config.toml
n_layer = 21
d_model = 160
n_head = 2
n_kv_head = 2
head_dim = 64
d_mlp = 640
vocab_size = 32768
activation = "tanh_gelu"
norm = "layernorm"
norm_place = "pre"
norm_eps = 1e-05
positions = "learned"
qk_norm = false
attn_scale = 0.125
bias = "all"
tie_embeddings = false
parallel_block = false
init = "trunc"
init_std_qkv = 0.0395
init_std_o = 0.00613
init_std_up = 0.0395
init_std_down = 0.00613
optimizer = "muon"
lr = 0.00416
beta1 = 0.95
weight_decay = 0.091
lr_head = 0.0215
grad_clip = 0.5
warmup_steps = 200
schedule = "wsd"
decay_fraction = 0.74
decay_shape = "linear"
final_lr_fraction = 0.0
batch_tokens = 262144
seq_len = 1024
doc_mask = false
train_tokens = 869400000
steps = 3317
dataset = "wikipedia_en"
Each number is 128 + 24 x the weight over its row's rms, rounded and kept within 0 to 255. Layers, rows and columns count from 0. The size above them is the row's rms in percent of the matrix's.

# layer 15 attention query, 128x160, rms 0.124, rows 35-119, columns 0-79
size [ 93  95 102  97 130  97  93  95  98  91  91  90  93  86 103  95 101 112  97  93  90 102  98  87 101 100  98 101  98 108 104 101  99  98  97  95  99 101 110  97 104  95 108 101 100 104 111  99 104 100 107  96  94 105  95 101 101 101 100 101 100 114  97 100 107 103 121 104  98 105  98  99  99 105 105  95  99  99  98 103 105 101 102 105 108]
[[110 160 110  83 152 125 111 137 129 142 116 133 149 133 127 144 122 128 126 194 146 167  94 120 130 108  97 123 104 105 154 129 129 138 108 139 123 137 157 122 107  92 150  59 129 134 108 123 125 105 136 117 124 100 138 103 155 107 143 145 142 143 126 153 178  93 150 118 127 135 126 139  87 151 120 124 139 130 122 111]
 [140 135 124  94 143 141 138 139 133 126  88 130 107 127 162 156  90 174 139  98 167 121 115 154 119 160 128 166 131  87 119 112  99 102 155 142  92 110  93 122  94 117 151 132 161  46  89 141 161 150 143 140 168 151 152 127  74 107 145 136 129 171 152 154 131 143 139 140 143 141 165 104 118  94 117  94 101 120 125 138]
 [139 130 124 169 114 157 125 105  69 147 103 129 133 125 133 120  94 113 100 114 150 159 102 108 112 101 148 120 152 108 123 111 127 157 149 107  98 135 133 152 148 103 123 142 113 104 126 146 139 163  78 142  85 123 136 100 143 176 126 125 169 128 116  80 125 119 112 107 127 163 204 178  88 138 137 148 114 127 115 113]
 [ 85  78 148 125 117 132 146 132 143 165 148 128  93  95 114 143 138  87 161 118 117 112 105 164  96 122 152 143 145 116 119 128 116 117 157 110  98 164 117 138 108 126 116 125 118 110 126 180 107 133  93  94 111 136 108 144  88 105 159 127 122 132 158 112  98 143 137 148 163 110 145 111 135 153 117 140 151  96 161 155]
 [146 125 119  66 108 100 119 126 113 143 132 139 127 177 112 132 139 147 105  78 126 144 149 153 133 138 156 140 141 144 188 150 164 115 159 139 133 133 100 113 150 105  64 130 102 119 118 162 145 121 104 143 127 120 172 168  98 138 162 118 118 149 133 154 140 180 140 137 129 152 143  85 124 114 134  85 132  91 181 134]
 [132 126  98 142 128 130 120 144 130 138 145 100 141 114 118 121 115 113 147 183 126 195 148 137 148 138 135 119 146 164 136 149 136 133 157 129 117 136  88 130 122 101 148 145  95  89 123  91 131 105 121 151 170 147  95 137  39 143 139  83  75 112 116 117  92 105 120 114 133 117 150  98 115 115  93 171 139 141 144 120]
 [162 130 116  80 119 144 101 136 140 122 117 108 126 137 166 138 134 140 139 144 117  85 129 124 122 135 106 128 151 177 103 141  89 115 112 108 109 107 149 118 126  43 147 125  90 117  96 154 145 122 128 107 114 145 148 149  99 136 123  93 175 107 104  61 127 127  86 137 164 149 157 141 147 113 151 122 140 131 141 119]
 [ 84 168 123 133 158 148 127 121 134 132 131 126 152  88 142 138 122 158 133  90 156  91 162 121 158 126 148 102 101 110 115 166 119 160 117 100 137  98 105  76 144  61  99 141 142 127 149 144 129 151 158 135 118 130  79 163 110 112 134  94 114 131 102 149 136 171 127 136 139 152 135 131 147 114 111 107 131 104 114 147]
 [165 122 151  98 156 159 146  95  78 128  88 155 122 110 145 103 152 146 131 129 156 125  90 135 113 176 136 138 133 131 110 120 122 126 116 146 125 124 115 164 152 182 134 130 120 102 125 139 112 106 156  98 108 129 126 121 142 106 100  87 136 100 101 150 126 138 113 132 135 122 169 142 129 134 116 142 126 179 101  72]
 [105 110  90 153 130 174  98 123  98 129 114 133 138 144 131 102 112  85 171 126 128 150 127 145 118 160 113 136 106 115 143  96 143 140 135 149 162 165 144 140 144 120  99 110 137 134  95 129 114 103 155 132  75 130 127  97 120  95 117 114 147 119 129 114 112  87 116 147 111  97 123  97 139 130 119 113 157 112 108 153]
 [ 99 116 171 101 146 106 168 139 127  94 158 110 132  92  84 106 137 129 119 150 122 101 150 176 166 168 127 129 110 131 156 133 103 104 123 114 135 121 118 110 104 117 109 124  71 150 125 144 118 142 121 135 134 121 173 169 150 119 115 130 133 154 107 150 116  91 151 159 112 155 140 114  97 107 105 143 132 124 118 108]
 [122 163 133 109 113 142 111 127 122 153 128 124 129 120 105 158 127 140 117  85 111 140 119 152  98 129 146 137 154 126 133 117  75 102 109  98 159  84 142 151 120 158 136 122 102 114 159 147 131 120 136 142  95 119 131 149 135 167 150 145  73  96 139 105 155 154 134 120 111 169 152  88 115 132 109 112 140 129 154 126]
 [161 120  90 116  96 123 112 133 132 134 143  99 125 147 133 152  93 111 133 134 132 141 116 141  98  95  88 124 101 122  86 165  90 125  95 115 117 148 126 159 186  98 147 127 135 108 125 132 140 149 137 160 136 126 163 139 168  97 109 125 118  95 117 182 133 129 107 117 120 131 103 122 112 111 149 165 137 143 102 134]
 [125 109 130 113 118 139 132  99 126 107 122 151  97 104 122  95 114 128 147 126 121 157 122 124 121 105 126 117 162 151 155  96 170 111 121 142  86 130 134 168 119  89 153  97 125 144 115 137 170 182 123  88 128 140 100 127 122 142  73 118 147  91 119 122 113 117 166 157 132 144 130 118 129 132 112  97  83 112 153 133]
 [ 95 148 126 119 190  97 114 151 100 149 174 100 106  94 178 142 126 122 112 117 111 165 151 130 141 121 111 123  73 129 191 118 129  98 164  96 143  89 147 120 101 161 136 151 125 148 121  99 101 161 166 119 131 142 146 110 132 102 108 129 112 196 144 105 137 151 144 107  94 129 117 136 129 131 169 152 138 133 127 110]
 [140 104 135 108 145 120 145 125 134 120 113 142  92 144 125 107 139 132 132  85 101 100 158  98 135  77  94 160 142 151 119 119 124 143 128 143  68 123 118 141 101 116  88 168 123 116 152 153  84 120 107 117 125 117 171  99 184 132 133 140 122 127 131 153 139  94 146 161 121 149 121 154 119 126  84 117 111 173 142 136]
 [151 158 173  95 138 161 128 149 147 178 125 141 114  89 107 157 123 139 147 111 148  97  99 108 133 106 158 143 126 119 117 104 108  96  81 131 143 126 111 138 109 126  73 102 119 134 175  88 136 148 136 114 152 113 132  93 153  85 159 104  72 124 130 109 125 108 143 174  96 151 166 106 139  78  77 120 101 147 141 126]
 [ 97 126 132 161 102  94 135 135 119 124 122 136 138  63 115 158 147 102 126 168 106 146 123 153 148 105  89 150 143  95 113 114 134 167 111  99 146 134 145  95 127 125 168 120 153 168 126 111 118 128 137 159 128 113 128 126 120 129  75 116 108 110 157 145 151  91 127 104 125 130 130 177 124 137 112 119 133 126 108 142]
 [121 108 138 140 100 164 136 144 172  82 110 104 188 142 142 111 166 121 109 130 135 144 131 116 150 142  56 146 193 104  85 126  96 151  96 117 112 120 123 110 149 119 135 141 142 158 116 111 148 114 110  82 112 105  85 113 135 106 106 131 132 122 143 142  93 135 128 137 138 118 130 144 115 117  86 136 104 110 133 114]
 [141 126 108 128 166 143 135 118 161 104 126  65 128 172 110 128 124 141  96 143 149  94  96 130 123 130 117 124 136 106  94 111 124 110 100 189  80 117 133 141 141 134 136 138 144  90 137 150  81 104 106 129 153 119  98 101 142 108  87  73 154 159 118 129 136 173 157 141 111 111 138 133  87 119 128 132 118 136 121 167]
 [145 106 108 130 189 163 106 157 169 155 175 138 101 155  84 142 158 140 151 131 139 138 115 107 112 121 171 146 166 133  90 130 125 130  88 109 142 103 137 162 143 141 144 111 129 118 134  88 120 133  99 151 137 162 129 141 146 110  83 105 129 180 101 106 130 104 138 169 120 163 138 124 106 135 151 164 115 158  91 114]
 [121 146 133 187 142 115 103 124 152 153 126 127 106 116 127 144 126 108 137  97 132 123 150 112 165 164 169 138 137 140 168 142 146 109 153 124 123 127 143 118 134 133 129  97 105 114 154 127 149 119 217 155  81 116 171 157 110 126 128 146 131 147 153 122 157 118 153 146 119 115 168 153 134 157 132 134  92 100 108 137]
 [ 97 157 121 108 157 141 151 127 124 109  94 111 100 140 128 119  95 104 139 141 152 104 112 119 106 139 157 148 165 116 117 142 124 129 140 129 176 134 131 131 109 129 145 145  95 117 147 164 112 140 136 109 153 101 129 145 130 101 148  91 170 163 121  93 200 105 142 118 139 186 142 129  99  96 128 136 111 103 112 116]
 [153 111 125 158 157 139 106 116 129 110 104 115 134 153 124 146  88 136 100 170 135 130 107  84 101 142 123  96 103 116 164 136  89 128 113 101 105 112 141 133 107 116 143 174 147 100  94 146 112 112 117 121  94  94  97 177 131 132 115  92 159 117 115 158 122 104 117 133 184 108 123 136 109 149 118 137 112 121 148 137]
 [121 165 106  88 104 126 144 132 155 149 147 120 110 172 116 124 136 139 105  99 138  89 153 142  86 140 125 141 114 151 114 119 139 177 139 136 131 113 123  87 158 111 117 101 135 113 151 134 137 104 151 101 116 115 138 162 113 106 145 132  84 139 136 119 160 142 146  95 115 109 165  94 156 112 123 124 159 107 140 133]
 [121 123 169 150 171  95 109 171 100 126 113 127 165 157 103 146 148 138 127 105 152 130 172 137 104 131 102 130 140 155 129 107 114 155 152 106 143 136 167 103 133 110 183 133 122 111 150 168 138 124 148 159 136 108 167 146 114 109 133 138 122 114 125 104  94 163 154 118 121 126 177  82 156  90 131  91 134  87  96 110]
 [117 123 146 101 120 166 113 112 159 125 112 127 154 150 114 124 127 140 144 129 168 109 102 148 126 134 147 132 144 103  98 172 144 142 105 164 168  81 100 177  87 131 129 121 105  85 124 158  76 100 126 105 111  97 151 135 134 120  94 103 145  94 142 122 117 130  94  94 152 134 155 104 113 165 122 122 123 130 166 152]
 [154  88 114 103 134 142 168 125 133 109  87 142 134 114 139 136 150 137 111 143  87 182 142 151 122  88 153 113 123 114 141 128 169 147 102 132 121 127 122 125 104 133 116 125 109  61 138 152 113 110 142 113  84 109  86 120 133  97  94 180  99 118 118 195 161 127 136 110 156  92 151 110  99 129 112 121 154 132  98 167]
 [158 108 139  95 140 137 167 130  75 170 111 170 101 144 135 116 153 125 139 132 150 141 172 125 128 100 101 118 136 158 150 138 142 107 160 142 118 145 118 130 128  83 133 110 174 153 114 158 102 136 154 118 137 152 142 133  80 118 175 131 120 106 132 126 143 171 111 170 132 117 119 110 170 113 132 129 104 143 141 138]
 [104 124 113 104 139 138 150 156 121 125 162 119 171 166 124 127 179 132  73 155 144 147 116 134 120 142 134 139 122  87 140 110 168 124 129 132 117 119 135 143 132 126 121 112 138 132 133 130 106 141 104 136 151 170 130 121 139 121 180  98 151  96  90 128 117 106 125  74 116 121 116 136 150 135 116 119 125 130 125 124]
 [ 87 103 118  63 149 144 158 126 128 124 125 132 133 147 167 150 173 112 137 189 106 101 123 173 115 128 142 122 164 113 127 107 115 152 152  82 153 149 179 167 143 135 140 130 153 137 146 129 104 167 182 124 135 153 146 166  72 107 122 163  94 160 127 119 125  83 128 125 131 127 127 178 134 108 101 152 152 114 132 153]
 [177  89 104 166 140 127 114 137 138 126 122 119 147 139 161 131 157 145  76 100 148 106 116 183 113 150 150 111 139 145 127 142 119 114 184 113 115 155 125 131 128 106  99 142  99 111 133 106 162  91 144 185 123 109 152 143 121 150 132  98 102 125 118 106 141 116  86 141 121 106  82 128 121 169 128 153 150 114 150 125]
 [126 160 110 150 186  55  99 143 137 161 121  99 135 128 132  58 164  95 167  98 118 108 109 132 103 114 173 152 121 106 148 115 155 103 126 108 132 139 114 127 112 133 147 135 156 161 140 153 135 142 120 128 105 107 114 139 116 137 148 140  95 100 115 120 158 154 131 173 111 104 156 151 119 123 129 144 132 100 109 115]
 [ 98 126 136 132 153 124  77  91 131 117 127  89 131  90 111 119 134 113 103  96 144 131  77 156 118 113 109 134 158 105 124 119 154 145 116 117 105 171 156  93 140 104 148 150 112 141 130 123  94 124 109 113 144 125 137 138 162 112 152  82 152 132 117  79 104  53 107 173 163 143 154 111  97 123 145 133 165 115 115 152]
 [127 142 126 134 131 115 108 143 164 162  97 154 135 152 134 121  65 117 132 136 106 135 151  99 144 145 116 186 108 107 108 141 139  95 139  98 138  90 104 119 145 114 107 104 124 120 164  86 115 161 129 141 115 122 155 111 130 107 143 137  73 160 146 146 145 139 116 140 129 149 157  97 117 176 126 117 116 123 188  67]
 [ 94 136 127 167 122 100 140 123 120 148  93 138  89 150 104 114 148  92  87 129 115 103 120 160 139 132 149 161 137 123 105 125  92 111 117 149 122 147 137 123 115 129 135 130 127 119 164 128  97 137 101 134 108 162 138 149 177 160 129 145 128 156 115 142  92  89  61 160 109 105 154 129 155  96  97 122 145 134 164 120]
 [140 163 159  81 164 136  99 101 179 164 105 134 116 137 170 121 121 134 102 138 124 111 159 164 105 151 122 160  98 145 117 124  87  88  96 143 106 140 134 120 112 120 168 101 137 118 144 134 107  99 157 126 160 166 113 147 134 113 154 140 129 134 121 159 143 138 129 174  92 118 102 116 141 144 113  94 157 115  97 112]
 [176 162  90 152 135 114 114 133 117 110 107 133 140 108 150 160 128 122  95 126 139 133 148 135 125 125 153 138 127  97 118 111 128 125 156 132 169  98 136  88 130 136 127 118 127 127  88  91 112  91 117 103 153 124 109 159 126 107  86 147 118  96 109  95  89  98 162 120 113 166 167 134 173 104 160  90 149 114 115  94]
 [155 117 112 134  99 175 140 100 163 147 114 134  99 140 102 179 131 141  92  98 123 117 127 102 109 101  86 123 131 116 118 118 110 111  98 101 123 128 131  85 133 102 117 124 169 154 166 128 133 158 161 158 130 143 119 108 109 155 120 143  84 163 147 163 175 141 138 170 121 118 109 106 162 125 111 139 145 144 164 125]
 [121 156 139 101 143 153 122 178 117 101 127 148  95 170 137 103 120 130 146  94  96 102 133 137 128  96 166 109 158 118 125 118 147 140 147 127 138 143 119 121 169 132 152 158 117  90 134 156 149 132 149 112 130 129 102 117  67 105 173  83 135 120 190  96 150 112 133 132  97 121 152 147 141 123 151 111 168 151 112  86]
 [106 139  76 141 122 133 144 170 158 113  79 105 117 111 176 134 158 130 150  97 117 128 165 158  99 136 131 138  84 120 135 149 141  74 114 129 134 152 147 107 151 104 156  92 117 154 121 142 119 140 106 119 162 105 160 141 106 110 102 113 128 148 164 102 129 105 146 147 112 145  98 113 136 111 121 127 120 107 164 152]
 [143 143  93 132 147 135 128 177 109 103 127 133 113 120 144 120 142  90 119 120  75 138 158  75 114 111 140 115 118 106 106  70 134 122 159 148 160 116 125 108 121 116 111 136 111 175 140  77  81 150  97 165 127 140 145 119 107 129 131 101  96 122  92  92 145 132 114 126 142 163 122 167  85 136 130  76 144 109 123 183]
 [ 95 136 116 110 114 115 103 111 104 110 151 141 136 124 130 112 155 150 167  94 141 148 144 124 111 130 165 122  97 166  88 139  99  78 141  99 137 114 143 139 134 132 144 116 114 179 115 108 135 135 145  70 106 119 197 128  95 125 122 114 129 148 132 128 110 139 104  89 173 164 146 155 112  92  79 143 166 151 102 115]
 [116 131 130 154 162 156 107 151 136 142 143 142 134 110 134  84 145 114 136  98 159 129 116 128 149  97 113 134 153 116 135 111 105  85 127 112 106 124 138  89 177 144 140 102 131  75 135 129 153 119 114 140 116 154 110 125 115 136 109  92 127 135 122 117 127 141 151 100 149 169 139 135 125 107 142 122 128 105 118  89]
 [140 150 144 118 109 175  86  99 155 131 124 142  96 112 134  77 137 106 106 179 148 173 108  99 103 161 136 132 114  92 129 150 140 107 153 151 152  94 134  95 162 147 140 100 138 156 113 126 139 123 138 152 107 122 123 126 142 107 111 155 164 156 116 134 117 118 150 122 146  84 120 147 149 152 115 122 154 156 110 160]
 [126 117 113 104 120 135 105  61 114 113 106 137 143 124 180 129 138 141 136 157  97 122 129 137 181  52 114 127 135 105 133 136 134 134 142 103 103 140 115 149 198 146 113 143 129 148  63 134 113 126 125 136 119  85 127 147 122 144 120 111 162 151 145 136 125 146 135 114  97 135  93 137  98 117 163 174  93 111 137 133]
 [158 152 101 131 120 109 163 151 130 145  84 125  60 141 126 131 103 151 141 139 125 121 146  95 110  85 125 121 122 103 125 138 150 143 105  90 112 121 137 101 127 125 111  97 102 137  86 117 117 108  81 148 132 101  71 137 177 134 113 134 119 159 135  86 120  97 137 138 102 145 134 130 165 128 111 139 140 186 102 136]
 [146 137 122 167  82 149 134 139 121  83 184 142 143 143 107 115 128 145 166 116 182 119 118 137 138 112 115 161 138  93 137 132 161 133 154 134 123 104 149 116 107 117 138 118 130 143 115 140  84 129 113  89 147 103 161 145  94 140 132 109  94 129 191 167  94 158 165  93 155 122 123  99 123 125 140 137  98  97 159 133]
 [134  95 129  92 118 125 118  96 111 140 113 128  87  73 153 139 145 130 111 117 136 109  97 127 142 151  97 110 150 105  83 118 136 168 129  83 165 180  92 146 115 145 102 127 134 152 162 130 145 156 105  89 101  91 128 127 128 133 127  80 134 123 116 131 134 121 135 122 163 109 130 135 112 170  95 161 126 147 113 110]
 [121 147 153 128 108 114 141 171 115 106 112 137 126 122 148 124 114 116 119 115 125  78 116 140 174 151  95 143 104 135 161 112 112 101  90 160  90 140 114  93 126 125 108  99 140 136 131 148 137 114 128 174 166 157  90 155 157 134 115 117 100 153  97  91 115 153 136 104 170 125 115 175 124 132 126 125  88 116  97 134]
 [121  92 113 103 117 122 134 147 155 122 144 112 172 153 118 121 103  90 107 140 105 127 110 157 102 139 139 167  96 126 140 157 123 132 122 133 142 148 131 111  87 116 195 109 154 117 102 153 134 141 102  78 140 119 134 110 125 127 151 152 162 127 118 113 123 138 124 161 125 148 120 139 126 158 141 105 146 128 112 128]
 [110 116 150 114 171 150  98 162 135 166 138 115  77 158 110 133 145 132 135 117 150 153 123 169 179 146 132 160 131 114 113 129 142  92 128  91 141 117 182 117 104 126 100 111 171 122  99 120 126  97 123 122 147 135 111 112 131 106 135 116 160 134 155 141 134 135 116 158 129 125 111 122 121 108 114  93 168 109 128 120]
 [169 158 135 120 140 171 157  98  82 138 116  96 141 190 117 117  61 134 125 115 141 131 128 135  89 149 144 126 152  92 107 115 121 152 149 141 129  85 113 150 134 154 169 145 139 103 137  73 127 124 123 161 121 119 141 111 169 134 112 138 147 113 127  93 127 128 120 139 121 146 109 148 117 151 135 156 116 134 143 127]
 [127 130 105 114 116 119 164 155 139  96 170  83 139 154 136  72  96  98 122 108  90 132 122 177 132 127 104 152 159  75  80 106 138 125  99 145 127 135 107 148 139 116 117 132 136 130 136 108 154 173 121  96 162  88 144 119 172  78 130 135 146 117  80 151 100 111  93 106 132 125  97 136 119 157 112 153 142 180 157 113]
 [102 132  97 128 109 147  85 115 128 132 129 100 140 160 135 112 129 143 166 122  99 121 138 169 103  93 139 124 129 149  95 103  92 111 103 119 171 190 130 111 118  99  98  98 130 110 149 122 145 140 108 139 156 135 139 100 127 151 130 152 141  98 118 141 149 102 109 132 111 171 114 133 140  99 125 109 122 170 153 114]
 [145 142 131 148  69 109 165 103 133 129 123 151 112  96 153 121 123 117 135 104 131 126 152 119 134  47 147  89  91 104  96 129 162 136 119 105  94 148  97 140 152 130 127 156 130  90 110 152 138 135 110 169 160 142 118 136 117 106 108 117 127 145 122 119 153 114 144 129 131 172 181 135 113 160 161 165 144 127  91 117]
 [184 131 106 150 112 104 106 126 138 109 100 118  82 140 148 156 128 127 174  93 159 192  96 138 128  85 101 138 138 173 105 121 136 116 111 130 116 138 143 130 119 140  69 138 122 158 163 116  87 153 177 123 104 137 131  92 107 120 115 121 117 109 144 148 124 104 123 123  95 127 105 103 162 136 165 161 126 139 138 135]
 [151 185 147 108 106  91 129  89 138 100 146 143 113  97 157 139  99 137 165 146  84 117 143 120 152 128 117 102 104 104 168 133 126 118 125 143 108  90 161 179 135 138 117 146 154 107 149 151 107 148 100 138  93 134 139  95 150 160 155 113 146 109 121 129 121 121 159 123 161 130  90 130 104 114 126  84 119 133 115 152]
 [153 146 112 172  94 139 128 139  91 151 119 141  94 150 183 152 143  88 125  97 123 121  74 105 122 134 150 129 139 105 123 114  97  98 179 125 136 100 120 119 158 110 156  91 158 159 105 122 171 127 157 185  94 118 162 146 166 171 119 155 115 103 101 103 143  96 120 121 111 113 123 121 143 116 148 133 138 137 127  96]
 [172 193  84 119 149 148 112  98 118 127 145 132 147  99  97 164 116  98 116 123 126 110 111 119 131  54 179 129  94 143 134 165 111 138 101 106 103 128 160  97 120 163 125 155 122 126 142 129 134 117 145 131 125 128 120 119 177 131 105 121  88 143 128 131 147 111 119 116 108  92 165 128 136 192 139 120 125 116 108  96]
 [106 132 154 121 141 113 159 121 142 130  92 146 140 134 133 148 149 122 143 105 143 103 162 107 120 109  93 107 128 137 123 181 109 114 100  92 145 127 100 127 122 135 139 120 139 106 115  82  93 162 111 108 173 176 182 150 141  93  98 140 100 145 106 144 150  95  65 131 126  95 112 174 111 106 124 146 129  98 141 137]
 [116 195 158 123 141 112 131 112 113 174 132 185 122 131 154  77 149 162 111 102  99 119 167 116 130 151  95 136 128 134 146 144 127  98 139  69 131 122 128 133 149 154  78 118  97 138 153 116 134 116 117 148 116 129 108  97 138 126 137 196 126 157  97 152 136 167 110 124  99 151 109  82 154 110 154 110  99 152 138 140]
 [185 102 127 139 127 113 122 125 121  94 150 182 134 126 146  86 145 119  97 139 140 119 154 126 123 163 145 118 146  89 115 147 100 127 134 136 139 145 124 129 140 134 121 157 136 131  99 132 125 143 105 101 135  95 125 139 126 121 106 151 162 130 133 152 127 111 129 122 136 153 151 114 132 191 120 114 137  78 179 171]
 [147 113 134 159 108 160 104  83 147 121 121 171 155  90 159 120 140 131  92 135 129  62 149 120 164 157 141 128 120 128 110 137 141  56 112  84 108  95 123 172 115 140 124 169 147  84 148 119 114 108 136 118 141 148 135 108 132 127 126 130  93 121 105 133 125 100 116 135  93 114 165 146  86 139 112 118 138 116 102 115]
 [104 122 150 174 145  87 142 111 123 116 146  82 124 114 140 122 155 145 163 135 138  25 126 115 109 120 137 131 117 135 124 120  84 164 144 119 134 127 103  83 139 151 119 144 130 134 137 113 130 139 113 135 145 124 130 138 160 111 139 130 151 157 141 134 135 128 136 137 132 150 140 139 170 139 157 100 122 132 119 140]
 [156 161 118 166 138 143 168 154 166 126 131  86 149  93 114  71 123 119 117 147 154 152 138 150 122 113 109  80 116 114 180 111 104 173 160 115  71 131 159 142 118 115 140 139  92 110 113 145 121 117  94 123 163 131 113 157 172 136  87 128 162 128 137 150 131 129 151 107  95 117 177 119 141 120 110 119 162 116  82 122]
 [175 124 119 132 150 100  97 141 116 130 188  92 115  94 131 119 126 131 121 130 137 149  98 175 173 145 109 124 127  99 145 121 129  81 185 117 158 152 123 150 123 106 133 136 128 147  95 135 152 139 122  98 102  99 103 146 127 131  92  94 123 127 125 140 156 116 136 117 155 123 138 173  97 148  95 168  92 124 154 134]
 [125 145  92  95 101  68 145 144 164 154 102 127 148 120 155  93 141 137 130 111 121 162 131 110 128 105 159 137 169 122 137 136 147 174 120 135 134 128 151 135 107 114  93 145 140 151 122 131 154 113 138 114 146 152 132 142  92 109 105 148  97  62 113 128 141 141 131  90 122 130 138 116 165 103 127 167 147  92 143 154]
 [118 104 123 102 173 100 164 123  92 122 140 129 154 146 122 154 128 112 157 104 144  90 114  96 113  96 152 144 135  87 126 139 159  72 143 105 126 135 125  88 132 105 165 128 131 150 125  89 118 145 117 152 127  89  95 143 150 114 104 132 137  83 146 151 164 135 132 136 167 130 144 181 116 126 160 145 137 144 134 125]
 [139 107 143 115 102 131 124  91 130  93 145 112 143 128 154 140 101 124 115 158 155 136 113 127 125 141 129 160 142 109 130 141 166  96 111 129 108 170 152 126 118  91 148 199  83 111 129 133 120 139 121 161 131  52 143 144 119 160  93 133 144 119  93 100 112 131 166  81 157 115 148 173  85 194 133 158 143 153 116 120]
 [177 140 159  94 122 136 131 109 110 150 123 134 103 114 123 132 109 101 157 124  91 124 125 169 133 179 115 139 111 156 141 116 131 120 141 149 149 147 105 123  90 146  92 128 137 141 148 132  93 114 137 123 145 131 145 194 104 119 190 101 116 106 105 102 122 152 121  92 130 116  99 135 184  94 126 133 145 153 166 134]
 [133 142 104 105 132  86 107 122 140  92  99 144 155 157 123 153 152 134 142  72  86 163  99 117 106 109 127 152 110 123 142 105 119 138 113 137 149 132 129 110 128  94  87 138 101 125 102 138 135 139 139 146 114 136 111 167 145 115  96 159 137 172 188 163 125 141 111 148 159 117 145 130 168  89 119 150 152 136 149 109]
 [125 187 135 119 123 127 106 111 129 136 125 163 112 136 151 158 122 176 161 116 151 127 126 120 105 103 128 167 106 160 149 126 129 131 125 117 160  81 139  77 174 103 131  99  95 104 109 126 128 121 116 130 101 114 129 148 155  97 102  98 146  83 106 195 103 141 144 144 121 186 146 122  94 159 113 103 125 141 102 100]
 [121 139  85  88 149  88 111 115 160 128 146 148 135 115 126 139  89 164 108 126 100 114 147 138 140 127 137 130 182 140 112 125 146 122 123 157 137 143 102 178 129  87 156  68 129 162 122 108 174  94 107 150 101 134 110 135 138 175 152 131 124 109 152 115  89  85 127 125 130 121  84 138 131  96 132 132 115 135 118 128]
 [111  99 118 110 129 132  83 137 122 125 128 156 120 102 117 112 127 134 119 124 127 119  92 171 117 115 110 102 117 148 128 142 162 105  85 108 169  98 128 131  96 122 127 190 134 122  88 120 127 108 116 157 114 130 155 158 171  90 118 132 137 109 136 132  91 176 117 134 124 144 131 135 105 154 156 131 124  99 138 143]
 [126 144 108 128  98 142 126 192 107 120 132 139 114 117 121 129 160 101 120 103 107 123 125 110 107 108 103  74 115 143  81 155 132 121 130 110 121 166 152 124 148  96 112 175 124 145 159 161 167 141 110 146 145 133 146 167  99 147 133 133 121 122  78 147 103 153 120 160 121 140 144 178 159 128 145  86 138 110  96 143]
 [147 116 152 134 143 165  99  93 161 129  99 126 135 138 105 172 160 135 143  82 143 118 119 130 137 164  87 137 109 158  70 118  87 164 163 144 146 103 172 114 148  92 151 124 149 101  95 143  86 161  96  90 153 148 102 121 168 162 139 110 112  89 123 139 150 125  83 133 137 114 110 105 130 118 146 150 130 142 123 166]
 [105  95 163 143 170 162 147 109 135 130 178 145 145 151 133 135  87 143 125 118 147 132 118 164 137 132 139 131 149 131 137 145 111 134 113 116 158 134 141 133 129 104 105 114 146 131 110 114  82 139  86 115 145 139 130 115 149 151 101  67 125 140 136  83  90 110 151 137 151 101 141 166 162 123 101 127 121 143  76 137]
 [118 142 138 102 137 114 139 110  96  85 137 116 115  92  95 142 146 122  99 151 136 119 103 154 121 190 132 120 160 105 132 157 160 106 124  98 146 125 149 119 177  99 128 137 101  87 170 130 133  96  97 150 162  99 122 144 101 107 151 127 148  98  97 163 125 120 121 132 147 145 144 107 177 100  96 133 130 107 146 126]
 [ 94 121  96 112 142 135 128 105 125 136 116 134 155  85 126 133  81 189 139  69 214 114  94 155 175 142 129 112 112 124 140 121 129 115 181 125 140 126 143  86 150 143 145  90 131 145 167 136 144 172  99 135 136 156 126 118 100  77 121 129 105 136 140 156 126 147 121 114  99  69 110 140 128 127 125 151 114 112 130 140]
 [121 120 157 141 125 111 123 143 178 106 152 114 124 125 126 153  86 112 104 114 118 140 154 169 137 123 129  82 156 140  78 140  98 139 129  88 133 123 148 126 160 132 117 128 107 156  80 108 129 168 149 141 175  79 129 116 103 131 164 170 175 119  71 108 125 134 126 116 123  97 155 144  96 104 142 133 142  97 123  76]
 [109 133 134 125 151 145 139 121 157 107 170  88 119 117 180 140 127  79 111 125 113 119 124  94 153  92 152 127  97  94 139  74 168 127 163 107 136  96 121 118 118 148 142 136  93 136 189  97 168 120 173 110 128  74 106 142 159 129 133 156 111 116 136 124 101  82 140 101 140 114 109 114 155 112 112 100 136 132 157 121]
 [134 141  99 116 125 146 139 126 168  94 126 136 118 113  99  88 101 118 157 135 135 123 129 130 146 155  90 120 101 132 133 151 125 143 110 138 119 173 121 115 100 116 134 140 128 171 107  97 122 112 162 106 180  98 143 115 112 130 103 132 151  87 118 121 161 128 118 112 158 141 165 158 124  88 122 139 137 141 125 101]
 [110 106 104  98 164 133 132 126 140 125 157 105  99 110 125 151 141 121  65 152 166 120 127 143 115 144 155 154 116 136 122 106 139 123 172 163 130 140 127 155  86 115 107 108  94 135  92 145 121 162 124 152 120 111 124 104 171 170 153 165 147  98 133 135 133 174 125  90 141 125 100 166 131 122 117 148  81 129 170 105]
 [130 135 132 140  88 148 166  87 105 101 141 132  91  74 139 133 146 129 153 104 129 155 120 148 146 146 115 123 118 144 114 144 153 115 142 148 123 171 172 134 118 105 115  67 121  79 135 129 123 163 121 136 164 152 119 145 134 158 133 111  77 131 138 100 149 112 129 117  96 172 141 136  97 138 116 132 135 122 102 151]]